Part of a small language model's weights: width 96, 2485 steps.
Each number is 500 + 40 x the weight over its row's rms, rounded and kept within 0 to 999. Layers, rows and columns count from 0. Numbers have three digits each. The size before them is the row's rms in percent of the matrix's.

# layer 6 attention query, 96x96, rms 0.0946, rows 65-95, columns 48-95
101:520433497537457570463555478469515505479497547559485503570478525506505535570523539465531542526510525452524525421476532539469551459361476490477564
084:500487516486515476480487520588493479439509491455410509494481484443532462482470486536558543482469610468502510473446503499461465500509549494452578
088:455492557527496557522424525475532543466473503470412485511562490442518519601557512454515485476490472522471438526546437484492551500536558559519457
102:494474380477469526452497540483496477458529563455489507510477403567505474550555555506590536541479529485555469495486513541483497462549513491458549
142:424525418517466490535457510547479526507479442437525455505599419517479496519527469469479478524496490539469484487542443471542516509535549532521433
098:447477588457492491472546534556456498505462541551501494521469561556494505423554500527527443526505483451467579513470548579464407512476437521542561
102:513465490544499541500558487517521473558506556434491529496474550446478442445436487485498526535471434448459564515524538464537504439420451422511524
067:490539515537520516471530465472452456520482611558518482538419536461543534513521471500493559450500490478537518474489515513488435496414443423511471
068:544511543495463487477531476468493500459465534468561562466407491476495556565450456498540540466444487484609571503488550487513471565516492455469459
096:467487531457529493566416521560543522577502428485427457481585478490497488464527525523452461440473525543499449501563408470492545503551527545469519
098:465538497495550489541458482527541553515548415468475468492635473521535489462499416495476434519528473544456474526482479486517500497461581584544411
111:511488544548453486452534490519473471484506528531479576521422477456499514552438491571468515509459542466507496486506562539531426476465508481546565
070:454525541496527483481504513557449483506486473436504495430537591488486496459426540478474552483520505496483562475510507447551521529478471542570424
104:509491473463480446466411516511604479516471499462428457501500468458484495530631499586490465474467485539552488542480445503495439469493444545516484
108:522576447501463460454477479563426468460494471507484486517494465556577437466530608495509472512508514529474476479548498464448482509454522542535452
109:492502557498547493493510434449532504488467514451558470484454500501452487513478478496511527513539541414530471504423472513434447426508543414502469
114:507489452478482514510523469442565563532532485520494500492507501507494431477487553491470519490468423449522497551502526537506497480496527538471469
108:562550512536471463457426570486492485577560542464465523470489520484529524516451434441564483456511546488460474483474496526515487504482506471523547
113:538507500524466537538576420526476483521482518538507550517471589585536458505470519499509519451510485491486551523477444505483496579463432474544469
109:467527487513551528482452532473532523531502557513567477435514426501509485466592486472478521425541495532452463517494495472531517538515491495510597
107:509452489577425471431543540398496476488554486492488521469494501470551438497497422511528427543510538473479431453481456464527554494549519527464490
123:473495484466460486489420506515476497497451483462480422470634468469479527469492486503508466470437466546429476549511409508481509470505549568477523
109:472490574432532504535456600541527550515465544472469439565537508536475460538430463465485431505506495547552484476447449513500570553501513513511502
114:488561502530553430468493388486491550492484506583529435454445462522476495420435474442557560448458516473566500490476509513523502522513514511604525
104:444538541554458503474511421497465538510562455480545466551526519438478540514541449517510528491460451500518510518476439563462527525479579599448464
114:473505469461445467425513537552502501422481493425507485554436547465514506560494548512563504469478501473459500493492490527472519521479445497452439
107:547545510551468496482546481431496460527486531471461473454443467450523504461500489448454525461545548489499415484516523549436461487456490476547492
120:472542519481493466577478509529588522522480356441413543530554432562494468456496518479507494441537502504493471533497474498507535549600508561514459
112:437556535498525538506437540501482436474559464534513481495534449491453460452543484451515481513418481536470452544574476474546487510504543475467460
113:456553439554536491592419524399489546523505483493504505510484500435537493528513464541473426504530481499476493503470497541552544460485539511482450
106:466490521500505444517497454552570497552496458454546466475518417468532475504508501498536491493517477501420493579542526457490468491548492524472463
# layer 6 attention key, 96x96, rms 0.117, rows 65-95, columns 48-95
109:441473545577493534478533534537427462429472514510513565526468544515547516482446542531502535525546581506580542452442506580466457565491458444509507
091:446481472456517454458475454565496498494534425490502508498544467500483545511470410530460484418425503484466550531527504463446502461471459551492516
137:491536490485552399548469488516555495501491478434463427520565429508489498509505437480416461466507500514510484526489411398502553543546512528490466
126:508443537540505480425593483493465502470464535597536562529423555448537562540531546515503535552499501478530531452458519482476453469461460425457550
103:471491494463480513550463487501543463497489420511533430512570413450529472532511432488481474505499476527483415485477442465521597471563531534512473
101:508561471479527480509431439496502539502497482499508411486564477486520423476474411485420494520488484549442453528592438462551514465542487580444538
111:527561516492535520530444464462538541551474485526479395475573440501462467513503457491470484487492449509513407595556492462515518511533503543527450
110:510559510483550492507443514525515542531481418429448392479556457490524509518538479472454453531474430629463485510499433443502521522527490549504429
113:540444478520429507412554505537438447453454527499555528531442536512510533498544576443449548572540508463575484456478517542454457473444473493503507
140:523568466483520474499478481515564504532542449509497450499547452511469453476523414501485487517483434550452415553569467412558531474561553583484464
082:478451494511488465493477475481538530524551435475574478464513516477475434472429489476413442476476528500483565534498471465497548440573489563497494
109:524436504454470485513501493451490501519454547591586480516496587474496557528469603504483451589544519489509531464462568578430528460558470444514503
221:503467515562494523463538524497451513463458530531532587498425564526512554517505594509539547532478567431535523446476547574461470517482462448526529
087:521465576463563530588474553496459464522542534406548518524544573533550487537442466538430536552497491526544507566495491479495509487424484483469531
086:543517544422453518504455516437515471446456479440480510438530463481485536507515479493475541513442483444505511516499433474570527526531474524550532
092:509484458458486474491442507545519489492518476521461463429542513526538471505495499490455500546510505523518459494547507467504539522460374493514435
088:593490512554530503508542448487467484484441546472468554473498559495556521452515524546543488474562538434451564497449521471573510540499484520568499
086:520520474474540502530482481450526434533497492453504450511520411549496535444399489540507504428369500558516445529456518430519564490524549517525531
090:503476529463476480457515557565568540511517468510464492491486445570448476522456463448531554470580527567485520548516493460552544395533519541484456
090:552479517535444539557552476581505506472515508550500512502489538537480578484490496490515562490538539551468434521486557543425503549521485509518446
093:500525467393528560474475480549476526486454507516452547557433498478436518500514541562532499576488542473563474456489550472453524578493510490563518
142:507451551512480526481544495470476447459509574557528585517431581487505510470464555515538511517546526496568547500504539595428464504451472431506530
105:499531429486462502413529514494453490499516541513521567495485468528492508517514533464465511464500585470535514493477527517449422441443493428608479
096:495472500549501490473481551527533528473508484467456463526521475536473518519512491548469470550490467515526413510570429430463477441545547513522491
082:489486564474501531421487493494421512487510544544500515480530488519507570422454492505489453545544454442531576526516516469520494445503469457474521
106:491555525483553469576431508486531478503481466440463494431563475444499507465512449446481516481471483547486489565507492470527482538541483576527450
085:468534508454517438611538446564587511478498470424463458513509531477468505518523551593456487506556449496482509564476541507555505548511534492495495
162:484459507541453464456539494470434502490467579522505547498453548531504531568474601522520546525529556422564517475508555553479440483469473464474537
119:558452488551507499471539548533486492463516545535493557505473556525474567477467560505482558514540551412505540423470584579508456484443477432492521
110:486429525509509520473543509521448508448488551529535492545451562479468553479538556498500578500509524508506539489490574611482437514443432442484538
114:520444423514464555437539503511454480484457567559519534485419591530514486479522560488535540521488520439539528539487553556508431507468462501525548
# layer 6 attention value, 96x96, rms 0.182, rows 64-95, columns 48-95
122:539525558526562515541533469528522478507500409492509515471504478558450443519528537582513524404482516477503506525558545467488520478483442501520519
111:520505457525525485475477477494483424493445421502510540512602538553530481548498498493469490451537455494472481513456498513490479440482565462497523
108:532510504441519501553501485556503498435464482457459507502486490486494488516547495600532484498506438437438480472498518469465457537505554508555471
113:423496515458481483514470533506502582530519459490518500567434498512531409468539537496435458473541487579525487528511480523523464465527476525540525
113:472477506478523476420541458487517505397555407565575480515417507459491496437451483516522514412519404516495442511529436518492462541464538486454566
124:439513507452496510492548410504511512569492488490543529426491575481475436544555486494470495503532575560425466432498518506435509485478442470532495
104:520497537472421540532445520454459570497450484532487526538536598508483493450476489565457487508536562568470512543547461500505491493535484457560559
137:454468438505505493526449444497564412536518535568487477460536443511489486414521499387540461445543552547543460466528476527465521537467513538436553
098:511549505407478482517525473533487556497482495505477552530548432480504512483477443476537538507527454557484549427549496496505609412447526564473477
128:469490508467483440587465477534493556505446435471482472545489511456539482563509465486511498441455469469452496412519595575498467482485540494493491
124:481525414463552493545448508472548498480440438468478517487404568501542495529525466466442528423498480502477476534434465430531452502458532454549431
127:530416518474512595453590461489480497518512505462502448524451408447505500521479507430445454535479503496540496546489515443499482509504538518530463
119:515558468431612457472512443506521496517563517535461500543521528500546532467426515525553479476461511529455473520508460520522491494439563489496474
130:470497470476495527539552499485547542556508489439481495555540479482461489491584537491483544486543482393392513517483477485507487494488510455511498
118:488449548449464526511481511458403492543498471564564479524479533506542513555496478425497426526468474464464542541468504452479516427467518556516470
130:507555519402462540468521581468511584429529553494528491506483517523491519508512471479442473439536527456525576546493491543452416471515437501505495
130:473495413498508475445442518589439466525483493501531503530436534497505477551547522490493533462471552519537479499550512455504457504462479488441473
125:493550507481582454475542568456526475493496466467544537498516530535420512517524505502476514474524525448486479497437463517509464491520452449520485
113:543500529529495357581527524471463463508454531461493520495540509468515470517449465507588515459495428441485507536583509479450446497479455510511505
127:503507505528442565547563556467513526422523476507633471550472535531423450511493435488555517547433547508509463508490542519568476435522493538517532
123:537525483474510494506521556513542476487559538509576484486491509558555533552427502517526548543490556528494456528507486503462436468516525492544490
118:507421445544556441554507426490500591474492528508527505523549483548500449459508509468480423544558502468506474418492495444548533460471565569497512
126:512521514510526500506495534562478545521429525502504446489548514508422501532479486525464444512529520445454549541477469540571442499531485435545446
111:418520491524467562531572552517550498518552509520492451555430532460478479541519498474486534536521480498533485477606415452530524456560497462506516
137:481509516519504424486505543465527469479550539535467423519563553476410462509543417466478509509524468478540422523474491511476457526503510500498466
110:389431506450508481535489591487526468421472502493514509488536486496548441540592541487538433574507519478493447452481478500525472482414547549472414
113:455524438458537478458547480400429472496566476428525486481501511512508493514541431509509490489510509514435528511487476472543506521457451547525512
105:501508569538482512495475524507506488482488435477500553448557500588565508488464488488502450523443470508552473463537571512464426459481439439439490
123:547487529499504457480478479474562491513545527486504449578459492503502494474562505530551506453489514455512552450462461437470541482486598511579518
122:458505483536524524542460510511478530542538482467559444538573426516508445496574515511484486492432569477469523462570505511498430530478499469443540
118:509500405568457473519515520480525447521506461505534537578498526573519489520551565533518455509527430554478421503526464501494514544498511540571510
128:553506496458456494522529508430453484464481483498440412526447548458551472459566469513557421623493507434495556554537509551494554520430576503486525
# layer 6 attention output (transposed), 96x96, rms 0.172, rows 64-95, columns 48-95
108:524537507526465420483469497510450470557495487510460489551455543507477550443495524463464428410529487518453494454487470551548486521477397495441478
101:461470474561485523485517503489453381517506483513528539465598488514511559531517555518514542525471496510505528545522448528525547516546505494530526
095:471480544507493535473459416488477529457559457545516510453486522507497522487448496495546490457485458436452497494460513547517553451432497515470485
105:485576501533524496546516500536463535578491484445501573513462513514529468532563506466493479543536494454456441557567488485473542522492460503566546
107:462565571522429435478539476451546454539484533497485537436569472494499512478434460493498552559506495540507454454494427437470473532509536511487474
113:491440551489558457553465453511510435523527412520473522511526509459483455554555474454491542475408492509470478396497523487538481458464458531527584
092:435521509487511475503472625534468520552499478546517502524496582448454519568502463528455467469476487495528509459533594423489501505454520529501518
119:507445528502509470531554478483477526505443464496523525468492472408577541518464457539524562496519538541568479501473472495498466540532442527528554
092:560487584531522531494446461505491539445520538580487502489498509503483485442491484418521533461427551508507523546522483539549514523482578571522483
107:558549517535483460575441474514521520586503516485518563414510399558465550526532541461483513500464476484400511541437455522450517483522479480527594
106:482570460555520497511466450459510486512513465496436493557505584485552505515520488493557506489471468409445548547505440456526557484532551493529565
111:521457507577474409468471474551512418407471437473518527539447473504517442581501501527545485569503529480456502580531536543509455526386528479520493
104:517507517533524522458500481565508518499481588522474468437494483523559513504509479539604493549400489481474541526554487493461471455412453571471494
120:584493518487458480578411487502509531422475505524433505529524546481486483417494454501544485481501496470501545530456546487516446467666493462531529
105:524499522439504520485519535540488462518472422494506485474494523410483490466502506437438525535452533465496485559478504467534460499493591505507464
118:464527558548539460485503458512532496487559454517549543490484508448448510402534520490516576486519504416493474477510523506446490534529501587494446
111:472428501577530541569508439558474591522511526487584458469469479528506475535508516486490527436509483486471477541478479421493438482557574431482468
106:469490484528556511510461513521500542487479422517464525484504454509504525426510520543573540499506499512481505502484495507492571554525406487466492
101:546529468450436508534531502511513516517460476479443457460531469476461479571543457531531499487485512476496529451492467599502479498486451481498481
111:514447517527461512490578543430473571503515424443479450479544431555468509436510464471488522569503438464464495486488502469501527573490476540467493
107:508447578607517554524578505538472522454518567506479534540555447448454460505560470494507461526525523465583494468479449542528541540406536489454453
104:489491519450465490482502468503450518533525507474472498461456409502533505525534526503500449550457446535588477514547484504588526560505561534519548
115:402550499516547499473459477519498543521482474575502474476463475520529511474568531535527516536509515449526562467424529491559513501618465515457486
099:526455503520519460505480556447538418503436561528486424558507509496457494463485516492502533551584447460439511500463495459484473512493487563492480
119:481472515595489515498577499513528519528568498468532426576533473447544487536479459508528488572456491526530517474536506552487446509546435491545464
097:472397580498499494498450470403500580495466457478483515486454508449564503515541531500515501552495494409519540577509462538466484491550557542498490
104:465405526496495513481427460523522454442483470480478508505572462461519491494514485564492457458459494465518524558443459412536513495490450534577476
102:514486506467465525503491503540564511516535440475564600460496505506466530482484524545446473545495512526460451608494460599582535544508476545400475
112:524510541520460529434472495476551469522546571453480455483442512542473524503549445563529485503500507530475442433426467485455527505503510469609488
108:491460483468510505538473510510366454493504505545552477457476483454528519535519492471507511566546437479490484534436536506528494466576480504476440
103:528482500471474570452524497480420512476482519506492460465514560500569488554598495514502424455446473502419537483536429478440475541555556534440485
111:425548465461566499554516536466544515431552531501472474471450404437519559554443497568454449458473504455511447521445604500506470539457509521549521
# layer 6 MLP gate, 256x96, rms 0.148, rows 0-51, columns 48-95
110:472445553574534554481551596428487509520577502477489432545515461495520558478529491494486548491429575515474559456458515523475515475565503484511520
098:503477485446464506457526514438540518489433476538505498502583449525460470534464473407496508522561521524577468471477495507486550533537445463533559
098:436525487570526545534490512494507437530428485486469462511430430489506494553453448527504541575557503522459536439454562475563477529402473471458560
096:482484503520523498507512499510490489480477454483509541473475468439564518558544543528548535512500545437551481472546460540461472477536478519512502
098:457488474474464517484464479492411482485521462456536477506546524501609527513564474484503506571524475404441546525512461510500491481521569462457510
096:473465468514497455494457513500510512518552533512506528538500585485532527562499481515511485463527533493421480463398510515462522480502427518534482
099:511467445574588481447536485521504469495478542489529523486438495475516483496471501510449550525494483480477450482538501548571554552556494502523491
097:477530477485480463509480476430407535469511550475451454498507570433509529477454528509492389549507529535504419492532489542470539524466470467458421
097:493473488485452472505522559470498461478515583580457508500455445553489492482467487470505498441479457501495466518532544515459397517465525426513571
089:507465488572465520443545523470471436473507489520530513519544556535510450482496480474569528526526459478507534506459447517576483458521461476545521
104:564487475478443442391475483471516495413445500473500471517465511424571506505516485517511501441483515473514440552536491537512386540523491417530475
096:467512422500544455534502546487428513556547442496539512503472466458492458439518509541474510460455532481532515557415544435579533493512480435466572
107:458465531471470558444528570449499437537518487532507481524451519468458502552508566513502539470519528562489441456503492423504510504451582470536587
104:491550495503486452539498493503494491467517510503471469499541546490487520506455485540513498523548540516639482487428462471477462573515449502535504
105:471490425524485499492498599451509539435513547490564502578479545539496492502530504402462474483557470528542486534479493503436500540553424494428518
108:530486500485517478462486543526540449541524470514506461503569420453447488493525527546499517427485574495500496542506503547499533517544474519512513
105:511566507565420442434535451518526457463442490484516505505504493433525414501447453547443528515475505459560554440482516487427518526532534509420480
104:564425491473460489422483465474505559474591490567479469507511464409458546541546441531523520551502545516483463503534528488562438459488481486473551
096:547480531463413548458487494486480555538449459457433466495468470447557592471480483558531440497469525520485537545492550526594458510548493519508515
098:546556500526538459495466496524463508453497466504501548572542497500485485492483513507601567496437443506464483492463605509493531459516492513526493
113:582520512536411486495528495520482489516441468487521501500487489516530471516517514521526430543458520457533498508515550435398503582486514465561458
099:498542529541450528502503565460456536544521528489496507514468547516519537494540425479559458555548521482506562476550506526592534554520445426517526
092:506482455462496534528455519479504531453458568498576528516449547501492451501491480523516512492516501498491595415529499500491532520506462546478470
077:538407444554490499533585540514478571553455491442500443502524505486440506604470471469434545582502509552508579527487512516528465548572449411474497
097:469548507502469449481501541472551474433512529506461511577485554469486480537494460463491547507452583445459473552487563531539447481571553388552470
098:527506451440505390489462454524492529508503516523508517507516450480490458612497521537511591510596566489501472495504541537521452500534440478426539
097:470491553536510507492495460574466516526442484543512519495486503566479560520528434394498540485461485469433544472460515507485474409452469466500536
101:530485486467521484465565491474470443496445473500457481565460496459478461551506541501480460526536523497445450503417468527499488499469453489506493
088:519513471524512486510548507492510479511539510524484577563465473530520505526447538520559509458464438543494457513492537500468508475566477410391539
102:466489529544512502450497465493491537580452495484508544525445538472539522555476511475384478509366531516517534430438477479442470469522482487504466
104:490479458541480484402548435461541499450462483537567401502498530516540589533497485434465510604566527438481525459483479518486518477507513541562471
101:423435534496566519473529539576442461480485499522497492473519406516414553548437451495499425559485448485519421497409550524497518476508501514515450
111:457511481475514444533543465529504524517478466552573473433429520509534530573499483495497466477554537519404527519535485522463535518483518537456526
105:447481533593535428459481548448507492514520548526542499524493482565485490504533503522485535481492489461473456522535432484467504506466444450546468
101:569504454485505498498500547502429495480488438536544538562523468499541525540444519501494461439478512525562529497471465469449445528467497463480477
095:453425563504468483530565513486480442516519492541475469477489528479568475544492480494501500567486451484524524430541525459514531477481525447478562
108:463527466554431537450465543487554525508559524520492498495506513484445470569491443570462462447557530530476482410458481579496427439519537499511440
091:556557473485434441532497517484463505456460509564414560444528498504513489564591560556463553479458479498566455520551474507523477471498506511506505
098:559433446546585458423417517508581495480530519519469496507486525458441516530462532529489488467487472478525553516535525507563479545503505443488471
098:415521521525537464423431499431490538437537552529522457508480459432541516522585494486525552477504489489497476460441521530490502476530557489431474
110:388448555493523508461517578509498559476527455528483544574460532444499449501577531502464528455498553501467458500447498455555483527479487456520552
110:497472557425503511492595468527469479529425418418472470517505536465506480477545483483537531539538465419503504519457461480508510505512483511515521
112:523515462467467452469492532543521444509415539506453473515522478519436465573465471518549381490547474490571468507510447505531454480511491527498494
099:497498523541497496501442450470467604546507437435492483522493505515530471483503480525578449494551510522526537565457448459476408560538469443526464
096:405515488407614481496512513482476502515505515555507478427473494423489468490470522480481455534554526409450477484466513437515504547492478512564519
113:465519475478514437523559526446534525501426541537487491526494462519516442525523543531494548549505520543455493509478554538472439523536528467482453
096:557503513442492530477531553504515443468489511430519519533534523473524552502503501526508486497471550538477545441568490506466493421522478533572471
089:498518497544510575541527516461494460423548520480453477444462505501547461553488371439451500523521546532463430451526510518541497487500546500572546
093:474516451420425515528543533553487466500502489512443481549534574470432429506485481489515372473510510479461473512437484454539479492479487489446507
105:515473521530565485538581550528518520560507452483487453551461541471493539521441453510429506461550532424483484429462475465466485537475516489507505
092:460516528501436586510515531542547459439470558467479492560454502480401491410528486479502454463517482489464501504430464502423456467418532493468443
095:472572553464522507524529479475452557511418555537467521519509467489487473484510548489593449537531463497617499447480450486465565469485441504501489
# layer 6 MLP up, 256x96, rms 0.155, rows 0-51, columns 48-95
106:501538541485512475527555508529380512471458536400474500459458467472477453472519474517500452574477504454584502623527441487482507503539483503513477
086:491432466505470530502454512403553516504474479538520551543577529503497506522477475418456548502515519474486482484459454509516475488581469549573482
103:514561469532426435495442496501552513494407491484514527512473503505524552480510397536515556535559405511506513477574471542455463493524494493549486
097:487417495509561518498455475566508450470459402506478532487504444531507554472444541515529514520479467437536529459566513438496532475553472521526541
096:496542457514496526514503500451494511546494454526473550504508490483429561455483477514565524476505492522452483490495497550529457527472520553491440
100:516459482475466466501508480515534482460519533490494500473439424532513512493583474422581542553514432507480532501488551503535508498505527484534501
093:504513518507470549476462603485444522505510549434478510467474518435493607520505536464469507534487561470466437394480542529526436476531552466491491
097:499552444538421484534491584418498562503494534482525469483511572534549502488487506468432417472529534513489462527483487477469516497563533444547506
097:440451491472452513487574547521537498454444501552460468537554457496519481567482502606531549418435483474518518541460488493492444576432521445477451
070:519518524542518508466543501475483446531502507534529478479552568542535496475542459458469444576474482482370466606536496476486533484553547532508552
114:458447471508496495521486552502450498541530553512454493486562557543515478530558529515460500461418543477522505550497457471525468463461475505410546
090:421447498578543471495416506579499488412507522539487452500543461503498460437525479523484552446493475469576529478445440507448479540534543412455442
109:478440502511476531475511462519546414436522465532515411501508538589545490527486505587542536491444518470535453452563439492499504487491480499497607
100:534431530427487545562559445500504553445464504436425522557531498487441490473517537473423505479503448440528551500472526538426503508605451472486455
106:509413535475546498477528585506540516432473512414457411521513447487452452496468442452440468455560490488493503383492493466484551471487500471498505
113:513518466503517454395554469467467520487506538482522490476451500482521473525437475453553491502421503516526562576466520487544568496551517471480526
098:504508522510531519548535503492448473502421501488479497524526533465424458588539482509507523552563500525541466470466475492458539497478523504469508
093:534467525519499575557444472538496518549515508463482462541545440536506440469469566514420487436508501545538501463509508437573512480505504496427491
089:489541462426499508466487492439512566497430498471482565519462551543527474491409534466500432517494528470465502547526546491497538417447482471516486
092:449469419525549505459469524478474512511531483528481444492529443474537520525516441540481504573506484492495452489492468551574470469564494454524460
113:430464568502557500564569579506531516510485532459504529540559407538519485492457444490503507388512414522508533516501517550491440478483501502546507
103:514551490445516495432466488464526509502450533478524499486471457473478562510494452470480555554500470504515561440506463491513534463501522507443562
101:468573504428471533558457468549485490563470523469535500488454494523546459491592503456451554534492484502428511432473485493424477475427490566523555
089:439492550566543460460516449545514510505489485471560529449528433501503566515459482474532506509519589485545471490489548494519454550533400510482448
107:534456526437448514485515478513530437498433433458444461507482510481468567488421561510556502533507550471480452519460444479464461480537492423524506
091:404501562510503527467513543482512442518523460451502527539476616493467506521553492484497495565425522499405534491494509478505499500521469501552454
098:540518421492518441532531469426451552490420419538503517469453428462529569446444428430466573505450489517480559500502522517486555470455460467427453
096:551482536510541517451444449465541487508537524457555464494498550567509497509495463594555486524533493621446430511526462552460481427513527504538454
097:486480507561587475500433505415509515469499495481543442509492580414483482484523496528544460549464504486552462480531509516493508607485523464458493
107:513546551532393450437406510553530440499510516455524520446432498568445537518540509508518470457483458533509493503559481478483522478505468519446568
104:468486495526545467484478499510537445488580416464527415490459472510550544532530416469485539545527438496466520523523463496465541485467425492490526
103:440471496452511561453490497454498421493489570516592459450492507545475564503506482475494492543424509561525528544574530457459531537556534482468536
100:477465521557476580506482467503509570464475490483452502458463493495484503501522480493542546449438425457548472499554457475494476457559540461416487
096:422535466546536599471441442443542487554489598458559483540444458511486456471501473565475526556519504475501456522530505494434434511543492497552472
100:571600499418500508475523508500513595518601481499550505470548468431569557546469457508464422481486504526529512471522480510510408508474554469430544
098:459507465471544469503484421429444551468514470530564457456553570545529527550445433472531521454459529482537472507465531467462575466441553528500523
109:489493504494525453601422460506503448467473438508532583542448554480514421529456473497430440553474447499538529527455504520427491462492544503441511
099:473552533467493516439544431467474490372481414518483526478549499528475545512499557489478487490506487538519506514504525490435541558507510534495600
095:514530527513504464471490523530525505570570525514469482528538519515523461528495553503561533490571450447413506438463469485422514550492420463486448
101:517522524491516435494506495500510525512499496476551522446549462539547439515550544476525555492512455479481523539550544601592538456536495545501507
113:522540478498515480504538519509529528469459507432525383457494482503491540470572563519535458395512450520489464434518497509507447518467435467505436
111:512427481590523462457440554401540525464493496481545457505488467536569482442469504529515522437471426504437478498548522476480475520502544528507474
113:532515473494526472477476458504480551499426473523511498458429503556569572455452468504550537532492522505503509491528470525501515607464600525536502
100:531533495512516446532476510556447554454381524481493477451471511567512518498487415477556492476516471462516534530499476498390518554418510464484540
097:423484526524573456573498481431454503439503517527548479501564501503455516484465454476490526492555479456446575472424451503419548519493473491537482
104:469483442489539539534521557454525531521554464563450463425477544542483441575443506473504536537545546463486498501461491458515489488491529562432516
094:504498583478481481526536418409531517539506563491498525478569470543527528548498534447535553611512498474522539498563467420543565463548511462519510
093:482522448517498548512470500509553496462496403543484500428476546511473522512474517502544540536536492501473508464495485520519515571574453502540477
093:496464522460485500517545436513497444479499509476472465478498471446517475491531599491540461485433484557502478453451458521500547506441479533542515
096:541494475519490525416452493432475541520534541518530589528475444491509512479610480556566440506445560492556488501426488541499538421527487501531537
102:477495482440552504473555538441451488500493610482466510510551481480471390502501509454529437561511564546482471552501493429427558505489524489482483
099:565510483490507566514533495539482529502478531448549537434550500476476485483492514486500457521554513471443530472499427503453481511518497518540473
# layer 6 MLP down (transposed), 256x96, rms 0.15, rows 0-51, columns 48-95
111:444462534465531536453524605509543521544504505493484438548488507471514482518502513457488474508503543507548450449524437528504513533460496475526559
088:496498421545509495526462523561464486499485454446571472501552536478530520504525470591576517521500473557474577521525554524549537507514504546362489
099:427552467519492576611501565519480466477521477536573531488478529461439475532477445506502411540432575500431521537422507490552517536495593458508557
089:445438516528492470449537472446516511531538440546500448556460512488556486552564520541498550480528474562552487528518512492562492515518583550530512
102:478496601540523419521505476532461486525513552473457495464444567463480481543581532480529433525456507492476500464520421456522525532598458528470529
105:600515466489442467462516559540522552500523576436548556443512475447535508468467412520546536474538442491505492503511433574525512514467505565494552
099:477445495571529509524503535481502422534519494503532471488418538477500541515451446569516511538490559461591543454527529575575470540492473483448438
099:506380489522515483482571501499536558519538502415522527540514457535539440509504494488529462438455478438472555535468524494473470413455538560487582
099:486460506508503601505502490491509545566482474496525478437501525435562430547528442569515497496531492497479522417544553508487559506597438487439506
084:470522485432595470475517412533592513509512469460512522475483522445521464538489486554468476402496562462469442491513500544487480545496544475496427
102:488520424510590546483466522473470558440538504485562474431474541537509486515476493472446528505567521495411468539483492451539494507447510494482458
096:507533503475507444533578482485516497606511469467516536493458491495600451623444520559479509498541545559434552525437523472531488453564559543517497
101:495482479428432563517426505488464481499573531505450468608534470388532569487514480455471515575457480513537473548457438550456511522581504475537482
100:485542528536499507473517522523494504491425516537478506473529486512396512566560488509513533546538469436592474540420532411579473517491454506511436
105:509537518497465502538552459508516492481517494540495442465474602431548433545543516570493488571412524498481458544525584419554497493539592490485537
108:405576572458545547509498464568481559539510530510475500511542484449508526507554461534541468478566537474504553515473525478505531502471464447538489
095:578515475501413493500547455476514452535449531523419499537469453429495512497464560481422513467494410545526483460530462488440455492537489513450542
097:486445481544444471471530512493525454473557521503437470507521440449512514410465487496489499474538549497525461506491509504509493513474417507495470
091:424463479565530517517524472631500530500536481499505458474402477462483504475495541416490486458457490544567488395560491494498554477474521564514538
091:376485485506511476512547517516571512551469415401510431484524485445483469501511463501491426549515467581507475519533471445500499592558491441509479
116:588544511546530574516455476492436487432542464556538391463512469516510570482587478496465509493577483556533556474488453537477461436532550497458484
106:487515460563408530430537494494477502557507507514434529482474516550448445559517492526546531476555530495578374475534499517523469543492528537500479
104:475538541478515502463540471474527465560488507432460547449560517498501520472462481539508568545460503504495451529463469466500532507495562496478555
085:569559457460445494542477569459516480475521406483433507499492566533524468463484504487516518496486446505451562479551472499518501453567524474509504
104:536511508487425535519509472521457491543467624471429529468562498517526470569515527521507439447459500477517461473547505560471501515643542527507466
097:527546473456553440556477491484508578475471543506517595545482455451500498450437498516509544523537590490472515526515525474466488569467403483503495
097:407569540495510506491509517471509430515516427506507464524447479474491499468474461536465500547502508493476477434491554409513513488485613489541537
097:557455437483524464539460445562576544569487462471566510481506471461536572519478539531486509451555467421518513484566487512571444514514523480455589
096:518530509524529432551446493508519507457439440469428494433557527518515477483504515552453528470443540478522476495525518532504484537567511449434529
104:524446534501593487465493545436522506473475521494561598469536513394480466441546444582507531539509525538454517506451510558532406450561579506455465
099:441446528515544549539584497467421520465482516496484565463523495509473425517507482468441555511520463576497504558529521488567497499525500547546513
105:402493550563430557479427489509448481504502470548443448449540400510496504477464513511488485463466549515530496505496424540463519531491492570510506
103:426508545499544454499495547486465528467449549528472488471506511572434491520521455431529447553473462534488474443486535466470451465433454506508451
107:504507515521470529482449473498496498510522535537526478468546466484462479495491533439561441485521462540455537522508497525540479593438482490513529
107:506569545440499493417484474480492472475539473464475524530470400521494505504479495505452535515578531550460501445476394488510430440490553538529530
099:567473584471417502486513519510572520548461596455463474583500448464479496505502501520565469530522483476498529550526501488549457522502519544503453
104:415516511512419515455460521464523573413503499536543471478552458497492537500517511506475418507453499501558448401523451549560580457481535462428485
096:536557513509459413540512483489469533550482484479433542542464465490470491543482504552431507466494442491569480528529540500458517484535520461479472
098:499459382485483457512504538471481451479417540498504479520507443505509482533524498580509431438462485483532474438484443503506490528468482498570468
104:446540426513471528502459561552469406495449527489517490527542520574500574488439521478566460496540506488552521499531500497451481552483422530508430
100:522554545498482483499427551494495504545510521416507532520476471461524489514516468560521491489507533448549502529484512506408550462531501411495523
103:536486494490473489415538504461535435470541446554517428480489529465474482509508481453499372518483531545508516464460491527518474519573492505473568
107:515420463475511480431444513498553536499502466520518584484516538506465470570446542515475545441480506530504505548420502561510509473503531471506455
098:428498480465481529467482457479489500463509507462482449522534438510546465452436528574486460552516515533533556494534440499535470459556564482455533
097:508532562556562492443462465537474449511509532466461532501510514454474479542558456502432453444498559537497438507482520532483511494508467531534544
098:517557520538451527479554527536474473443532515556470535447502535452503476495414455451479487462442480484527539435482458496465540501459421462516476
095:492590462461472456488452423529501540462486482555527581488452524513470411486542486536426491523474483503501470485460458453488467551488461510436520
094:504452545484474626538522493510533488562489557533534523511519525539525512422511489462574478525461437496484489462455477544437543521529471534471466
090:529493497543566430472469486531443536555429431478519538515555497487529460449479498470526460494531450434542548545484518606512457496511463539462522
104:450436493527531464493506499489498512450477523494460551465503549404487465464429498533507487550488469478556509553566524431449492457569498502503505
109:498544531456501517444479438470502461587430504511451535501482569508491506499532457563440535454552530496471512536530556543455471464497497493387434
106:594466532503517487556544569594536453549536568480422445432509545478460546452475517436492474456551511503471523487501445568449506498491447471484551